Weights of a small GPT-style language model, trained from scratch on English Wikipedia: vocabulary 32000, biases.
Each number is 128 + 24 x the weight over its row's rms, rounded and kept within 0 to 255. Layers, rows and columns count from 0. Numbers have three digits each. The size before them is the row's rms in percent of the matrix's.

# down: layer 5 MLP down (transposed), 1152x192, rms 0.0496, rows 90-125, columns 0-191
# up: layer 5 MLP up, 1152x192, rms 0.0726, rows 91-126, columns 0-191
down90 007:145152146163128141190114110138129112122119145160099167165133076122123124134128128118140068155152127129127117077138123158126143183135152111160183116145145129134133149142094151196104145114122119135157105106160127152121124106107127131110137123147133096137117112115107171074114113162144130113163118178105149123105095140130104163122108117144145160133158123133159111129139157147131151144156164158122152136154150149156101156137109143139106122122178125171112136133098116179155135144113139118149113176155124142123166095122156125120114122139175147167095120129167125180124121166170108155
up91 018:133146108146152127114142126148125139111125116166126133111133113114138146121124138136167085155140120137123158150107169123110164132114146122127085106170139148089181147126136122114150091125074093184113134149140102124098103134097109107144152106128165106106142162130144157070153102151105100104162160148138120151126094117139125110166149099101131142096135117107153129151073102152168132152204115129042137126160102110108111095137111135130095149106096119127123131122123111079143141127110120150125162125126104173135148161102152119117106123130126155139156138114122157079095159136141139141
down91 008:151140129104128102130120144096119156116157106147088088112144086122094109126112152119137097116142099124135147120096115114132094138113100122104128127148114112116119145108120139117118143133090118147132146109124099121091090108139192127118150133097124154144115096126144142146109093089129136105101145095094105129108088158189099119079137097101134088142121120133124116072136097155091144132148132123104118129083138124087164111118125125121137120077155135078116159118103146080133138134120121091136091144122092118104127119164159115143150125130123147102096077185137109171119152107089101060
up92 019:134116152101076128097113141077111072132132091137111123090124170079120136127142170142111100119102084131120126174114107092123122124141136121149141143142120148137180161150113137109117137120133155147137157104096121132115164122137126195125128098166117115141109110158113123160088135136161127131099126149159101145134141133130133099151085138115126084110157117129156107103160137100080140115148138173143131110086144131135095145142154113107093099149100136123087122149132148205120140115125105077135090119074126111113132126184131138106075098115127136132115127116139134139132116142126153087
down92 009:109123181159126112101127108191113131146093109106145119154127101120108106159107090097134130118081159145153101133142109144127137112148121109167103111115123142166097146124102068182115130053187141141120097117118126139153151119114093115155109120145120150093148136132092115099110134133119127122125119118155152124124116123103126096095133133108160158126139127123137132157175095123160114095137119122115144104103142175140141131128120147137093134115134169156129134085120133118138084093129105143121123172141143123154130113090161122083104141083095163151112122080140086159094105101118146163
up93 022:137089156079114162161090160096170122102137147095131147144105136172109132155119125125103136171082097119148147140125140131153102124125116105140116088121110109127107111118124092109120117129131136099121112103174163098136120139093167131121093132134122135091150143097121167191105141153160144113085109115109111107123105173129124136113108154125159141149132111159125164137106130157111153170121123137140158096082108118108210142170144117128182135158110143124119114117091130121141129146091118132103100123123168074115127150150108142113150104124108110115109129157160122126165167115150101157
down93 009:124140095100099148148134089111109098126119094141123152126110156122119140118148131131167135164120135143133110099134165135115115098136148108138122117123132125101168151111108124160125123131125110136140153146143129121140146135126103098080087116147116105137135135127149167133124136145158121142167117134155108141138145142106116134199130119141197122143139095134132147181064142138177117145125071133115132119114135112152085130146154135146135146129070113175149093096151147142147150158116138139152178095098161160093148181182140160091115091110136122158152155122146104092138120154114098181
up94 136:146113147134145117112122170135132094097115150116165156122117125148106124112106114111080114145149156129144130121137121143127109123122161148122172150093131176119116124080147100121108065141166169139168102087121131129145099162089137109153146135130099143152156144125118116116101103133160114092108133096110126170153136161139102142113107117155092086135155159138124138173153130093121121128112132126075127174058179141094163151107137162118149134074111147085131136124141099130130136090149141110125118179122106158167111126145175156117129133118104105161124141162132120108127145121136145091
down94 127:147121136110152147155110101143107106098139103168138101205112135133138124143150147141093114176138107128138100099121104120095094111155106111063138148183146149143131109146117173102154167129120081087135098137083107133147149123137112112107125115126106119143143088137113178137101168122137142134141165162140124105125117130138102150135142143124118131175119130116138151130118089119089100152144137147151123135159139150127127139124129112115143137112133158171101111089154113098171150144137109165140095102101089094112088116137128127144125143117188164135177128166133158078093132144094125119
up95 144:092110122124108084146139156126129112097159136106079152121129105113118124131126117123099139106146133093077129144145120156093177112122140103118093115116103131098152154111170163137138136107095127140132116126188147110134106164166141119165112126145153135115134123104103140133152128129182136134125145137114124143107119146183139152138131136122128111136179140112102149091139120100102133150107129162118146127086111122121114129122173094136175150179137123113142144097135120086146168163128133146105123102139054125117119131118131126170141156215101088094130139133112133191134112142124135088
down95 121:122204113128136178148134086112119121128147109126102106129150122144133126110125128142123155172108104163119125129124118179125156145100127171124119121151124140126126113073151079118117139091083160143109115154144133152146128156093082141123110157159100151123140115088127150140149114126124130098127147165128096109116096134059116068127132090157151173144136126111137108134130125086148106127142139119112142124146126170149149102150102088113142114146125103120135124149163113158115129096107122169144140100086111119156160144185134101103120115101172145099162179095145124128164153103139143123
up96 136:128081118133124158174100157145161130110158122131136147126152127123111118132143139120127167141115145126098187098103107114097104076107141143162153143139144171115109144088164119103081152099137131141122149131128146099174115198087139142162121144127151145159119135136071122134122096110165141091130120057120134158125156112157142114117146128126134075162163117147073092127160130102101127140144124103142147130129121114147116139105131095144153148125131136133159122115130089125160154132133115146152126102132065149148116113144158154176117154132097134131179124115105126160163110141133146106
down96 123:132096160128147151155118099065126132138101132196163136156115120142150115188124143169135143154117123095145095130146103140151128132084100153096164083163163121129090168173113163086127148122141129120091119149118112158135135085075137129124129120160115116135145094079092150108121141114126119096146121142167123115128168112123128158140102105124099137132164079132117100137115099105115108166142176135127108118122154113132135127191125130119108165123118161126134148145139149113141155129119148124091108152111121117094089091123117124134129132136158157167118149162152105128079137114116112152
up97 148:068128099119127123153120120142148102142131154124143119127088125104113135114112087094102119102150136118112165110142144109190148157122143107142101143137134129109161084097133114116146084075118111139104146127152113101200142123144126137116170120119113162153102131151092149140138160163115145174091146151116149111128127116127137107175145114151141187099124187121139124085151142138141127108096126104071117121178119139146122109146146146130137151127117130120101150133136130169142119123149163099145139128162080073123158111121138165105092120104097116111132094121178140111127146171139114121
down97 163:092142141148167131080117089155128060152084129139097135114118070135099132156113130126104115162135116163107130156138123155130120101119114124101111099145122088144138116143111117122137127084087153114135127195114147175139138124155129149107142135138113129123114124140105150106120183140127106101157123155132097130127098130112138113093126143121124131190123153131131155127101158143120118134163134168109160189128090164160120156114148141140125100170122129137136090106137127110085153125125081119104097139115156123157060128117122120163151158144133103135158145146152118094123128114077139171
up98 020:148144142146142108170162121126127116108192122091107088128113146124133153106136148117130109145110113180166101135113141119100143149134120165187113137107150152033163157096125118145106102116100145108118079109141155137145112124135132157097166145108076152141136111074124097111135136173163129141096116154129168151100135138142158122153113137115159107118100143142168143136159127163146097153093146139109099137171134109125104147135106107135097134163143146147132146125127154093108138144117144140129147145160100158150103154153121171123127158127156104122118156140098164101149132140095124114
down98 008:142102131122109136200136097078101167105134159114115177134130129178134128119127111117115089134128126147080114095141151135143170135113144115139170171141135135136124096120078117139118112120132108132094155089113127166087136073104156166093110099118139086122128114104074161131116118108143084156122120157128113121097115157135122144100127126091130145145136135120130132152122155137121124149101157131173108146156135106166071132107119130135153097127155098132116105095107102135116140108132140083140139132130129145129098112094155136116135125123163159109056142161157157171124151109108168133
up99 168:077102178111093098131117169146151129120135152177131124120165134123164115175106168137095105079144157117171144150105095169149099101109100110121100109112132118121150156135152149133126113138128110121122158137153143119098146121188137137146124154126160087118148129115111106127130104120164112156096163102098117127157119131160107111113114093122149129148174142128102123111147150115137140163125171128128157086143156110096133152105159132127117103125093088088113115118101121127139137118141124149124122114181110102126129095092115118165137127134112107124118112139065179110192123100106106089
down99 129:096107140124113135154122093107113123105112137142126161114170147132132137185129114170123092147134155102138128117141122115125121111093138103108156139084077133115144113117097141150110119141115110129130127176114131107141132097145117106108126110132144095176130176178122145121082142147183123140143151179126105128160107087174112131158089110129161119115145118120099149106132164166129143097132158141131153166092153083102141141148121163093161106160114141103144159118155122119099114139085108094182130117142102124141113179116118101135128128109127147142132081150122152120176090129070111129
up100 017:117099106090148118165134148142119134121192113153137138108093157142087089135110115155127127144098114154124087134088155132102091128143144080088103098114159089129139139075150130137168133123139136164103106104109172132143110136099147163067123158115105131134172102093102133120142166155098127130121157111139131117146147142137132144150084127103142116113102131073125141120171118133118156103139134110105101120155115089127131145120113142105110116139106082123091130139124150117156104138102066117111084161098139125143124166143147127163091077139119104124139114107147129110145097129077142138
down100 006:129114142131086114136121086106132139137083116094168137129144176133120157139159122130167135115178147169143120140143126142146137131087183161143117140170125159155148162096142130176126149086157171138094157064112141148131109120149127141126163112167122115153120134095094112186129100133112126116100133126127130115080142102148129135143111127105148125172138117129143105142124136151121121127149100080091144161143128110131088143173148132131108073095138106128143129091141131163121109122124109082135155109124103156110118136111169122093083129104102134153122138121139086140141128161124189134
up101 017:143134125144181103142148131228103111143159074152077139113152100134182102133136157136121092131139105138143127173129164118077138141180141119120103115123162127184116165078126128125132131100094090135129135139128144107109102094130112123087144140079150155139141141109155137122137121180133099098170138134133109120144106163132143139120171094115122102111160149137116156158146118161148111137139126113100137154144144130139124100150110130130106143132079150117137147166126156120112170130146126139115099127119120163148111146157106116131137153146127107154163122139107087122142113177107119128
down101 006:136109102113081098123129143131114137150093086130101157108123100148125121118150136105143109130124122178111161152112154100159133168068112116090136130112148150170152126114127146130130146082091144136060128100112141124113124146144123138117161106102145096158079144135124092124127132112133116135123110064113116108148105152119127122115156155090119134114149111088153122067115108169121112120104098129106149134105083106129162137131150126125157122102154144124140095086122130099127111105124134086094144126121146144117128120088164113134149096087115167158098098120136094190090136141139116071
up102 143:109147115128143146141120183146158092148102159148091137106132106141116129112080137134153123112120154155153157123132117132128129085109151130143123157138177181125084105083122151145120082096127125164104116129150134110191107192093106147144143138122109104127171124160154110130112117096092168125093101100108151168110138140146103088125129098138111095137090116162152137118123172119138149117142123107161109141111165123093141164120129156113121144124137127083142141116109132172135113096105106157143148144155136142178088133160163153115132090137067108134094141116137118119120126140137117110
down102 161:158121115154117122151135149144128135140168116077076118168111146146157135123182114185164111150120087111078052177107162138100111124127098092120111133133098102127124151151125113160165185133098111094129152163123141164137151131125108125132115121143108140161134128132142135131138177126132117164118152072136078085105121117130110151149130127125124091144089154096128110137130137106094149131141117151141150153135144120124156128146129141144165117156135124107116141072153132091151138110108085138162134148110103134098109141139096117181111116130096160114135123133125162147141119097139159100
up103 018:094123128142133134116128190171102141116153119133092131150111165131161122138124137149122127107178113150100157131099091123128137112163175111127126136119120150150141089136133109153113142137145121067110149096121131117094128132145143178145137134156092143139121131119114072132153070119137120113070112157147110139109130123124108145124123103146145132144080146142118156114168123160112137118098116079124130164111113123127109155129106092174148158111100083202137143182127158093121116144116108100142142146090138108145135151102109122086102132110112106076134142150115106148115089101107163109
down103 007:101116115141105092129148100184116103133087129113159112141131146107131108150122093166163138125092139130133151116173118160131100105107122140126127107142106140142134136172134136143110139125211162104142111060121150122125120133162154160143087153118114121123090109114155136119108152109101108127127094133135135113120139099153130105142148163129118133097118160109150078140160115105155151142154124128138148137077149101118136133122099133140104129095113118139150117131091160097158079107119119068152116141110139097103150134115152135132091197100166120155076062141148120128157118114147124128
up104 017:122098137121079150132109155164133171127116119124133104148068104172072085152101109125100153107111148085142100148095120167128117151131091124085112119165149083141076086095137118097152130085127143108110085145157147091144103122127184126147134139101114138132129124126114151098107189144093123121113136123122151110132113095115104128121088112128146139119102127126124123139170076114110135125136125136116157067128112128128185102099106125139119145120128088102129100069109128131097121151129102147116138148086151097166101127134120127115148136142121151112111132138086126151106120134134110142
down104 008:130141115121144129095109082055130097101153137138124116112128159109130150072145134151115133110154136141133128121133139114142175124090159141109132170111139097119142135139130142131141137113081128130113164165107125122114123120151099080100150161179143106123155145153163105093129132171112121164113101111112133143134143134115127157110135093165129114142133092126124158113082108104151142110163075160120113139141130164165128109141099150105098117125131138136128114142198161146141150169143169150121169107097119115118111153148098183103110142152117142136153179137118139111140142194129124167
up105 132:106085171102173108145148111132144143143153092164169108115095152077135119111099167126141147105138108119124170153119175145151113151102129109161171123159151133130114115118117127109153133111075118115087139113118157144151121126132159146097154141120178121132121135151102131160105095149146115119133104140137127103099134149108132122149132120141110149084135178101095120107131127129111113154172108140157122112128150093079121148176142119169143163108117085133127103098119109126181133130139147121158127079147099099130092119166122141148151151155144131121093103099136135162102101150073115088
down105 132:150156073098139143082125134120116185149103113150129123179129130148109129111130098119138179174181145149098123118109162110181114111098106098137109120105104101160121123144081135136111126158211166125175135102107106156129133169112087140147127106132060139082113146175110118102138129119123100135139162149117134134114138141143124134097103131082137117175141118114146133169108121121088131102135147101164143111088137115183093117145151128124124116103133151146119134118124139129078109130144128158122144149106116131127120128105151124115133146144113113130134128142152125159084153098136106139
up106 016:099085133121119140128108168074158132104153117139109110137096124128102092122116148132117108149133109137134128130114141097115119127100125114171111066136136082174166125112117102085090130150163159123113137114119138134101123088120123140104138164089074121109148095121087105136093136137156112126097128121166087132103122134144135121130100172148162098109136124127136129129129160133129128126088120090097150160142123085115133132184100133148147150148178119099086119133137175102136083175134110108140107107129141143155139154154124079082096095121100114082116114158161134116153135122101140106
down106 006:121143133133135131183121077158169150117088136080141153132117122119136147154126131171176123148172157160161070153177130134115115173189111123162129110169131124127136159125123115132103101103129153149106115124157143121120102120150114100105118156137121136173133122133114145130103125148116105099152151179182120120073162137120086125181117131131138128132169125145131102159127136111145124130119106152099135146109159127118152097158159127151116130102081127135144138120131179176159137165108127122151116124127135166126123159143148142096112150122095136164148105122152110125132141168133106182
up107 133:155119119127136186147093108148115096119118123112115104112166124109095125134176128103159100111120137098166143134129138125156193128121160115176111130127130164131119131128111146143150133106158105150113141114132106122143115139171152147144093140140160146134147175148118153146122148129111172184130096142094123104200143101118135121164123127146167131104098101138130129071101149138157104117080076077146091110175104123147105126124138120146102138140129123136047117137122145125136104167113159151181136127100117105128123129138110105114152108113114119131124146130145117084126115120128086151
down107 159:119140124112077112114140128110107157143180137154182119134126156121104140143119118136117135108130129133107127136094149117106111140118151145113149157103140105117107127118144093114107133114135149121147113137173107157165144109141136124117097143127094142126087136157166162120121087132129084119121110107127100169107148158143108126146127104116139089138122143119102121131131132113121147140166160132160131153179169133140119111139120101156111117082138116115167114131128135142083113120129128106131147161186195155133055098080123099153058125120137147139063095104144153180119128124138185117
up108 150:135116107095114126131110160132114085150130135152147116118143126130117123120155079128147139129138149160145108129128131158155138133121142132126145125153130163119120113110154070156084071121126139107095117136184107111127148178165135147108098129105129122126143126146162097125144155104128193147092118146139106119111132181138123137146158089164146137124151124121149093161139130115153110093104068157143134114123136117115117113137171103136107151111094095079105154083125134152137130136191114103121173124129123094135106189133136111124097154101096100140086090167155129121108152092095151123
down108 140:111116120126133105158141174095141086065133151134083147128149083099117126158091072134092111127138148133136123103142131142126137156108159140110130115159144104142104148156116106134153125108082148125121093097151131119149092148142138121115142121135134129130130153139111155141148155100175128146138133114123145138122134166182103147139134112110129125117156107160109131131151123101090102154115124154116102126071169133126144144124131159127155135170104143070159156146152138129150127090117099085107117105134083092180122105128130115179095137094082136128148134130128108189145075114126179128
up109 124:084147113125103111082137183135164135136120136149112163157112094125136137093094143142129120129127127156093142133127139150118108181116124090133154134116123107124108136140162081129151059137112100171101136123117183126149155153108143122123183131128133128113158155118126119127165160136138137148125095102126135106114123143132155121149132112129158117105087140124142137139149102118145160126133096137109102105111112139115135160118139092115131084140098134087107118143172133140179120090169143126158123120195138101148109127132089200132086102175073106124110120147134117128094111122138149088
down109 133:139147147098160149171151109138132158122095124166159121138119162107140139130143139129094154103160096074132092146102138108122134112131127155136158110176116131127136127145124134101132190117103102127130102211153096116121124068127081119121121102134100111135119155191101125121150113148114146103110114135128153123132121147133088136134153117120123157121139183125111116106081111152118122068125144160122163145139161102123097100113133131115182138142136145129123140149155110127086132117141111149121115149133106157089153124121160037101168120108141150121124136103113139146120126137102095110
up110 144:098152105131148130150148161126131089147129108131096145130161103083141120089081142162125143137138166134169159140160093192145144111106124153187142159156150132126146109110126136142161116120124114132119141128112132125121120172083138124142144152138135178129172205127121151137161097083163151144129096099123126130115151144115134127124102132125142085104122153154106135137141129125118159174155104126131094097110157120036118127118140097132129133160118108079113120092115154120135172148119120152123144105149133112147116106134145162137152094160101115163111123120123101103122101144093142120
down110 174:145127144129143159121118105109127141102128129116154123095123142140135133167178093137102092156129073114105097143109161081102109128149122132132119152134086099134119140141120105131146177124154130146119097109131106110097122097113112119140113117114113152127102121117137125147116150197164130192116148147141097117171113147108134137118156105129151136142132127105156150124093120124121176113095094115122134169142135114214121112118131178171124129151118111185107106130131127125127116109124112084127145138060134113106143113117102080093153128128158117118148099135170162126129168125146191122
up111 139:119154138107125134167137172127129101105162126128114112094118158123133108068100108122156101112097158098123162148150127096101154119120138145113157135151144183111104119121142162113142133126126148147082153137183140102128170133154163120123090125120142136104114124148139089116130129098127108092116135122098135155108145102153170079184127168167108103122138141151142126147154127129137185119106114079134115136091100156124127135124181145164155138107108128083114060120113120106136087118143126151135131113150122156183155117136170112130169137119132106131131154138134138128114125090074118155
down111 143:111119113108137129156123126105142141160125140145107162112094093096148132124071115107111105095152140120158136110127148081143141112108147138144122189139106105120156104124125137129149120152116090144084144109116127137092095155111174118117165138108144116158136168113139148126142184096114146153153147154126114075101153151128114149098142126162166107075127150134144138118141129105134121211160137106136133150139124154096110146160124164082164152140135130099085117095156120123130112142146104142110146090140101147114157146096105147101108162115135180128116117109105107086125119122109111068
up112 022:123092123157108129134113136076110161115152090099137133150140119104142138144147110159148139135127171123135116126129121112126100141077142130145126106148128121140172141103102148157114116138156191108135108084168103111133088112144098113090134144152107159148103136142139155112127104182168149147086115147150113157079089127155166096100139158121107098151106118145139097127126141141140116099110148137142114149163157122146151117166150115107113112143144176131098120154153160119117089094142119104209150130141124128110175091130128100095125142181113123132097154103116114159105165115115113099
down112 010:179142124167122142182124124151133115088103152153127164121121114101129128116106146123091094139124152122122094118126094130109149137197100117152131141148141079130133134103118112098141059096123126148116119136161113125104102099111125082116107090142147092103132153161131142098110128170125100148150140132165132131071130167085145115177117138139158126124166121119104142127081164126129132174133137152121121110148093126144121145118103145108165130165129116151123097144110130188102149173116110131131114138142140103129136121096151095138091105104127134182083136097157120088132119153141100113
up113 025:133089144121132099128102136158127177120118085134150144166122143145120148156145166188128107085167137134118109093163137104148138121149183090148107157140124105111135124132091095137129150149163151117109167089141154141120135149150170190134122172183109132145117147161105146125157107093137152126069132158143106152116101099149149106119138106129129121124088125169148116119160146100101145128111116138135152148144102105133134177161141129107154117110134107095142134121156132113104119137178112114148127160122152133142159107122165105096109134143156165103096132099139111144101126070131139101
down113 010:151122158181136126139173118196122069093104124153096097147125119122103113126130134120134094151105140144172131114110106143110147120144121119147129117068126092126163161151118164164141098119157118118198094090130132116124117094134089114125123152149108147115141131134143120076108119148151135120139129123116112116125139144115116112099167130160174131101147146151155138093152147104166116158153151142096121125094129150153114151095098105106081133128165136151135128132117127130145128139115158155130165116138144116129167142111145184159083177088139173134125108131126108076102134125143117163
up114 148:131120164140132165121102152141154079126114126123140120152117150063135125089148105107088097097138165107114158107140136149165142135127141058108154151206159159116121133107137133132158077133136122144118103114073171153153169137147167128144116133163120106140162111148127122128125118139112129134107129114103121117117133118126113153146129146142084128112145152121139131114180138138121092111077156107117106163133119203115148189097146121093127121109129130094110114084155139147132115098095166143141132152125109139116122131146118131106165114106125071127140110165126125095154126131124129144
down114 164:171105129100104139103133132143150093110144106113134119146136123136121133147157133144134112151157148110108123138073169093096106146127111121123093099087130113114156112104129120154142175159140159135165135149154135112104131141120147120147152148134159137128126096109108121142108105170125144132111159146132160104124136153135110147147149092126117163139149128106160102165073133154122117128119128169095104099132088092096094063163090104127172102113175138178082167152084160124126090124163128118127139101110169100133112123140154147111114140131119175143108154139139194122100156113099116123
up115 139:083098134136097112148143153123122071112173143109152096106114136211129120098176095152145109116155096101111123126101133098112154170138163139127111147147137108106157132099143149133158099133106127121099147112201086135153106148137146136133107165106135152138114112154128136135104152120150122133105128110123112121136124105144134088129127135114089141203153128104112105101161118110141115119129122117121144157138155079114124118128192170202157145161129099124134113129132088148122154106136142139116130150131106146119111182126116116129112149121136110172142094122107122167100145143129144137
down115 125:127129139104105144122125158134146096136139099109124133149154087098144127169090141139178137095108079111151108158140072130142126139125092129124099114088096113130159135173124134105136119121089139109173099113111129144170138132169113114121112132123117118139135072126115147110105159129119098073158115163121142087150131114149120101119126138128135177117124105183143144119086118093133132103138127175138160113121145128130127139155132116085167084168137133132177132181145100114147137122092164143109129132109150145165099110135137116114123113184146151086148186134164150111140098148122151137
up116 183:145147127152099111158156128162150141098149176123076123146113163109087114116176055076146080184127120078087144128139128119164153114108133151105112138087159119142132150114099170113144106159129106151145133100126139138165109145129154160139111120118147119162131142137140150147155167153136101154094077110126170131117153119134133105134139144145113114101134148124117134082105158110102099092126126124094129125107116096140127172133115128106164137107097130100115092140090137147128139142166182125153105136132141131169131092151139134136100123122100125152157118182128129124163101117121148117
down116 193:102131183144099154107113112120126148087112111084129122181143071159135132154121178144099147140154104155129095151142121176106119093128135094157097162128149136116150149121180109159112149114128135129134104072135141147127116082156087132130171153120104098096146094149127143151138129131128103122154141156139096132198146108129141114123139161139137134107114082134146144126132124142124142116148140103134121145140133092126146084144155106120106131157133120125177162106112126138146135150130090147116120066102113113119158155141102122087133154079134112078115089107146120101114141153143085124
up117 035:134129145104178116109105179114135132139185161140134111094112163143119135114133124149124144125132100138181141145138136099118127130164092090136106100107147130124086142097097133110116145163118153122131147093112133109128098125139154191128139154150104138117122132140142086165119107153148149110081151099086104130115145152168125141124101124179129091131086138136092182088128162142138131108070119087165093115096137113136131166112125090149172126144118121117142130195152144125140152112134135110124141158113164112162104127116094132139116118143103086124119094178138134109135110109106119100
down117 030:091153094177080139143181104188112112112040085131148120176118109113108133126117103121154129147116139166105093122131128155138110112104118163124141125135106133127171159159136119177142145103128144087129124141104133158141169143121109147167136104122164113165091111115102131107132153111105125112170112132134143089151130110107133130120138133088138138099135082123134091135130098148161069155113117145165156144148135117135109124157145137121131133154139129141170121108140136079080143090107114132160153126138102122114160164121172122139128121105134132161110118112136147128152166142127168125
up118 107:124132139132123124064132104148147114169116102123151089110135131144136105104140114118125081146131139180098118110127132127102137109130137087145097094145171126121109115106107151124163135120136140113145163138147099105110183127179173182124103142133128142131186111140095112121085122129098118163108122153097111123150180115120147094164108156183124136102133154118121127109140149134146154117136120112116101147144073113146149135156109139141108126136135107156096148057089109123161188143143124138154141121166139080120106091176105125129150135166098128119113125097117137159113146133110115125
down118 113:124161078108116086177148129144129134110190107175128133171137111141122142105089137137113118151150130098130168115129145127153113106120112121093134136141109138137193141163142124133145115151160126151128102087128140131111140141131060121101129102126106118115097137151143129097147134127112137064154172117177109137095100155142120155087138148102130135123125161105166169109160105170130131107148114153112116111123146126120155126085114116115132134098096110060117121132206135112109131149126154127101108116108154126104163111081117115129158166103119162112102130129140125118098117107122102139
up119 016:139147138104108137109092136089102089100079121098165165125150132146133129126140161120172128138102109112090145121136128145132125138117085117107123134159127176173116126119148137102156096150104089106150142129130113118109123142138085094173185104092168136179099122123161096118155136137138126117129144115128171080122141126109141145135165101156128154117128106115097145141091139144085139123150103109161139149129122153121141139115175118112124126135115128118151143125120135127096173091129128140105167100119140119077138125094123126199179100134078116137124108097156170084141138112164125142
down119 007:089123128129145140095133162120150140157116100136134117133148123125121116141128173152177138112089116125159143141122130148174103103102119137092137091155131129142105089153100138152182142134110116105186117118179087113166160130123158143123142124145137137131093104140155140155157105133132175137133091097096145091175117113186192122110124152162158137144098133117134091108135107141164137134121105152112134149129155135127149159114146132166144189106100169111116160138115153075120110113139107106133123138121160124131152122119142108088167135117145116159164110139131143187156114121115096119
up120 059:123137166111156102116101144127109132095168145118141149164150117163119135128140126130119126137142130111152131120148106119151127151166151115149100126166127133106094168116118140101135131103095083119152113148111142135120091154190106140129103120116149109119108161115107091142120119169138094139102117113110093138119165114181114122145110146148140104106093161117115184135118153124142114161131123127126156117107127098146157159085158074140097153149080115101133119129151125122123167074149154125106088066108116118183109160190084148142131125131147085106104098144150151142117095145136124092
down120 060:130131132104110127130142110169096129152079085142091146098130115102140130135132124121190119161114138135135101100123101144133151119051118153133092122132119101122157151151106107163148158146146167136122145159123117134149145104113107144139148145127115107137175120178085155060112150099106124134149126142131112135149115088124135143049144108091137139126136107102153093137145113108149090146121132089142102114118122113158065113146096146118119154153173130152156125133136129136145107140071109122181158137109113139132116150110150113104140153112093155150124164122144129136164161134105149152
up121 101:176118107128163109166129130132101137187132116098112162061134133124118113166129096149109098115112144117157156166147139151134139177130095142142121151112118149122099145126116126140116151164147098124105117098154094133125106149203130127122090162125135116109092147146143114143126138116134128130094117146121098123132141184174136118135082122161134143102132108120141124160131132104106140115156115095121145143115130091099122124092133119131158122128113119141093063150104132124125168119141112076071127136138102115129119121154172117158141124205097123127116085154130139099180144156120140149
down121 093:139104186122149137125154154106098138154075140078109115113112111121126132156109113142166106116146116150129081132103144154125143144118126150141132113153099122109171123139140162133162185164136168113125095139127127175074150126111085155145159087153098110109154104145122115115112116109125151129133108156153099108119114144082120158098104091111107146138115120136108114174129127123101114164086146106140137126135110126142126112125142139108082139118140167126164149142114129125109115114123129098086186124176143116119120131134129084124108151139102102169150097132102102147126140208143107180
up122 025:126083151076151168149108157096124109142152149190153174088118143169095113116129150167133087126153112145094107123141160140098122161144089108121126121161171113126131143116122144109121102137153128162129169146106106137173133106123142156125112168093120107126156099163109134132145178126155102134137140128132146114165155129153087112149128114152153123073151122100131133110141160088125150085145134111125123130118093116108142154137097116115172120112142099140111122140147130087157102169123132140083144146133147134130098107109149156159110083155131148112123129147172111125177095080121117130
down122 009:107109134141126105087147143121158129128086125116098131127132112117119152157151150125161125140143107198148107128138151117114100184065126125127118107128158140094102064084158139159117128142138134122122137121134119091125119129112096144117177157129145142157113094147137112104133108124102119104149105151111122130171134128197148134136141114134161133103151147146161132153128117135128107137095105117114170149165131129131156124163165115146147138061159162089129145102130160060133123141116121126113153095157091169116164156115169161117149124133122158111099091130111091138161148151128149144
up123 015:140115086123106135116175128115087136119101109091116105119146137123133142090152120119137133134134147151142127095095124120138097140101105132164162126114124147122143157147130137124111129143079146102111131102128161135114088142149124151172122110163122131158094135173156092090126078108104106115077104130168131139135086114179123124135125138125139136162127108148123106127088161158117150118176132119155097125095138128168153111127182093170133151145144152140100128129169172118121115076123132103148121088143087137101152122041128140075104127124140120081120101138106133116101159127137132126
down123 006:179156105146103135110150154163116165134125122154159136156078105092100104134116140131152129148084145087124112078128128148124112096164091111136142117163131144128092120145106094160154131117144130143164099104142139182137148089090177132160112141107143122088103108134141161147099113110137130132134122126128154146115087105134133127107119151134133080124140095127118130095155128120153135163147133125146124124136149134105132135098111153170124155135132144151084094147095110140101137129103131129169055179134120078165164125097137081109109145132144076109115102134160125130110087134104099117
up124 125:155128132116151132088086136130166131122181118121124173173141131154129125145109137145115125122138125165163125137165073146126093118123107097123099128118150169131133132129137134074124109152084098124141126121158108117118109128127137111135137160148191134110135135084152140154127154089154084131135162098078104181138143148178118095149110176133163077135124104118092128104146165125118134133115126109103099152072134132107132175096145165145100110137147124132127157144120129126148152136128111135110099130116118102128123112100100135113122111130152115134109163164088153170123119085075157096
down124 112:132161102163103150122127104125054105157094108143125080098136112112139132109131106144171121126141146153092148123090117123129147133153151149144164089134158133123140101078131159150122191079167156141086133141122143110112099159107122158129147098145140153134145149120130166144121139120090089108140137153140085101104104134100157121118128180090142154149146151161090150109105141134165092164142140099109151124112098172157129152156132128119085127118104124126123119138102148129071106123097142089104121142154152100130091122134177143122111118160103140123142099088136122131121134110112137147
up125 020:160115121102084089103080118079158167101150113108153098145095113148097109139127142132145130143139163127145115082104148088165137114071108118099090126158110103176155092120083098172113114126151119159153129092128108135153125135092135118116112121132112125099126137126102179114123123128106164101137139133092081170103127126120123090108124142115143129145151113156151097091128121151173148138096133126114144120115138120074157132156127122121136103113167128125134096099115126089138094126149106131176151136143138148136199112094166122129136086142121153120115116115151133148105159092137152122
down125 009:164129149140134118150137130089145089097144149134084092092101098079138130135132152135098090110161127136143079143097101083127160112167137103162100165084112083111129165110095128089104120116109100139143151139140115128128087091122101080115111109128115135127152115117153109132106140116133114132126134141130101118088141143119115119167133093143137120152123148147104129127085120132112127137138120117125088132122121112135116116148144121123140118136111084072105106131152118148139171158104122131093150089107123114085067133152078141104077113117099124107126159138101130051132165146108109162
up126 149:135175106114079125164159138137135095127159132163133137124085135139110129059096126146103146154126157144111173129107117131118133137126141106138142147162156099123098100153096101125182110109094133163122109133128108140134167105073157115130160128132132158115138178134162132141148118122097141150118134134145142130113153174104137107165149154142090153094106170140157157137111170133131098120125113118085087190139110134109131146128162107154114122091142113124084096084157137128088151105114146091147093124121156140185133100143080142109126119105143139102145134127139138127109089121113134135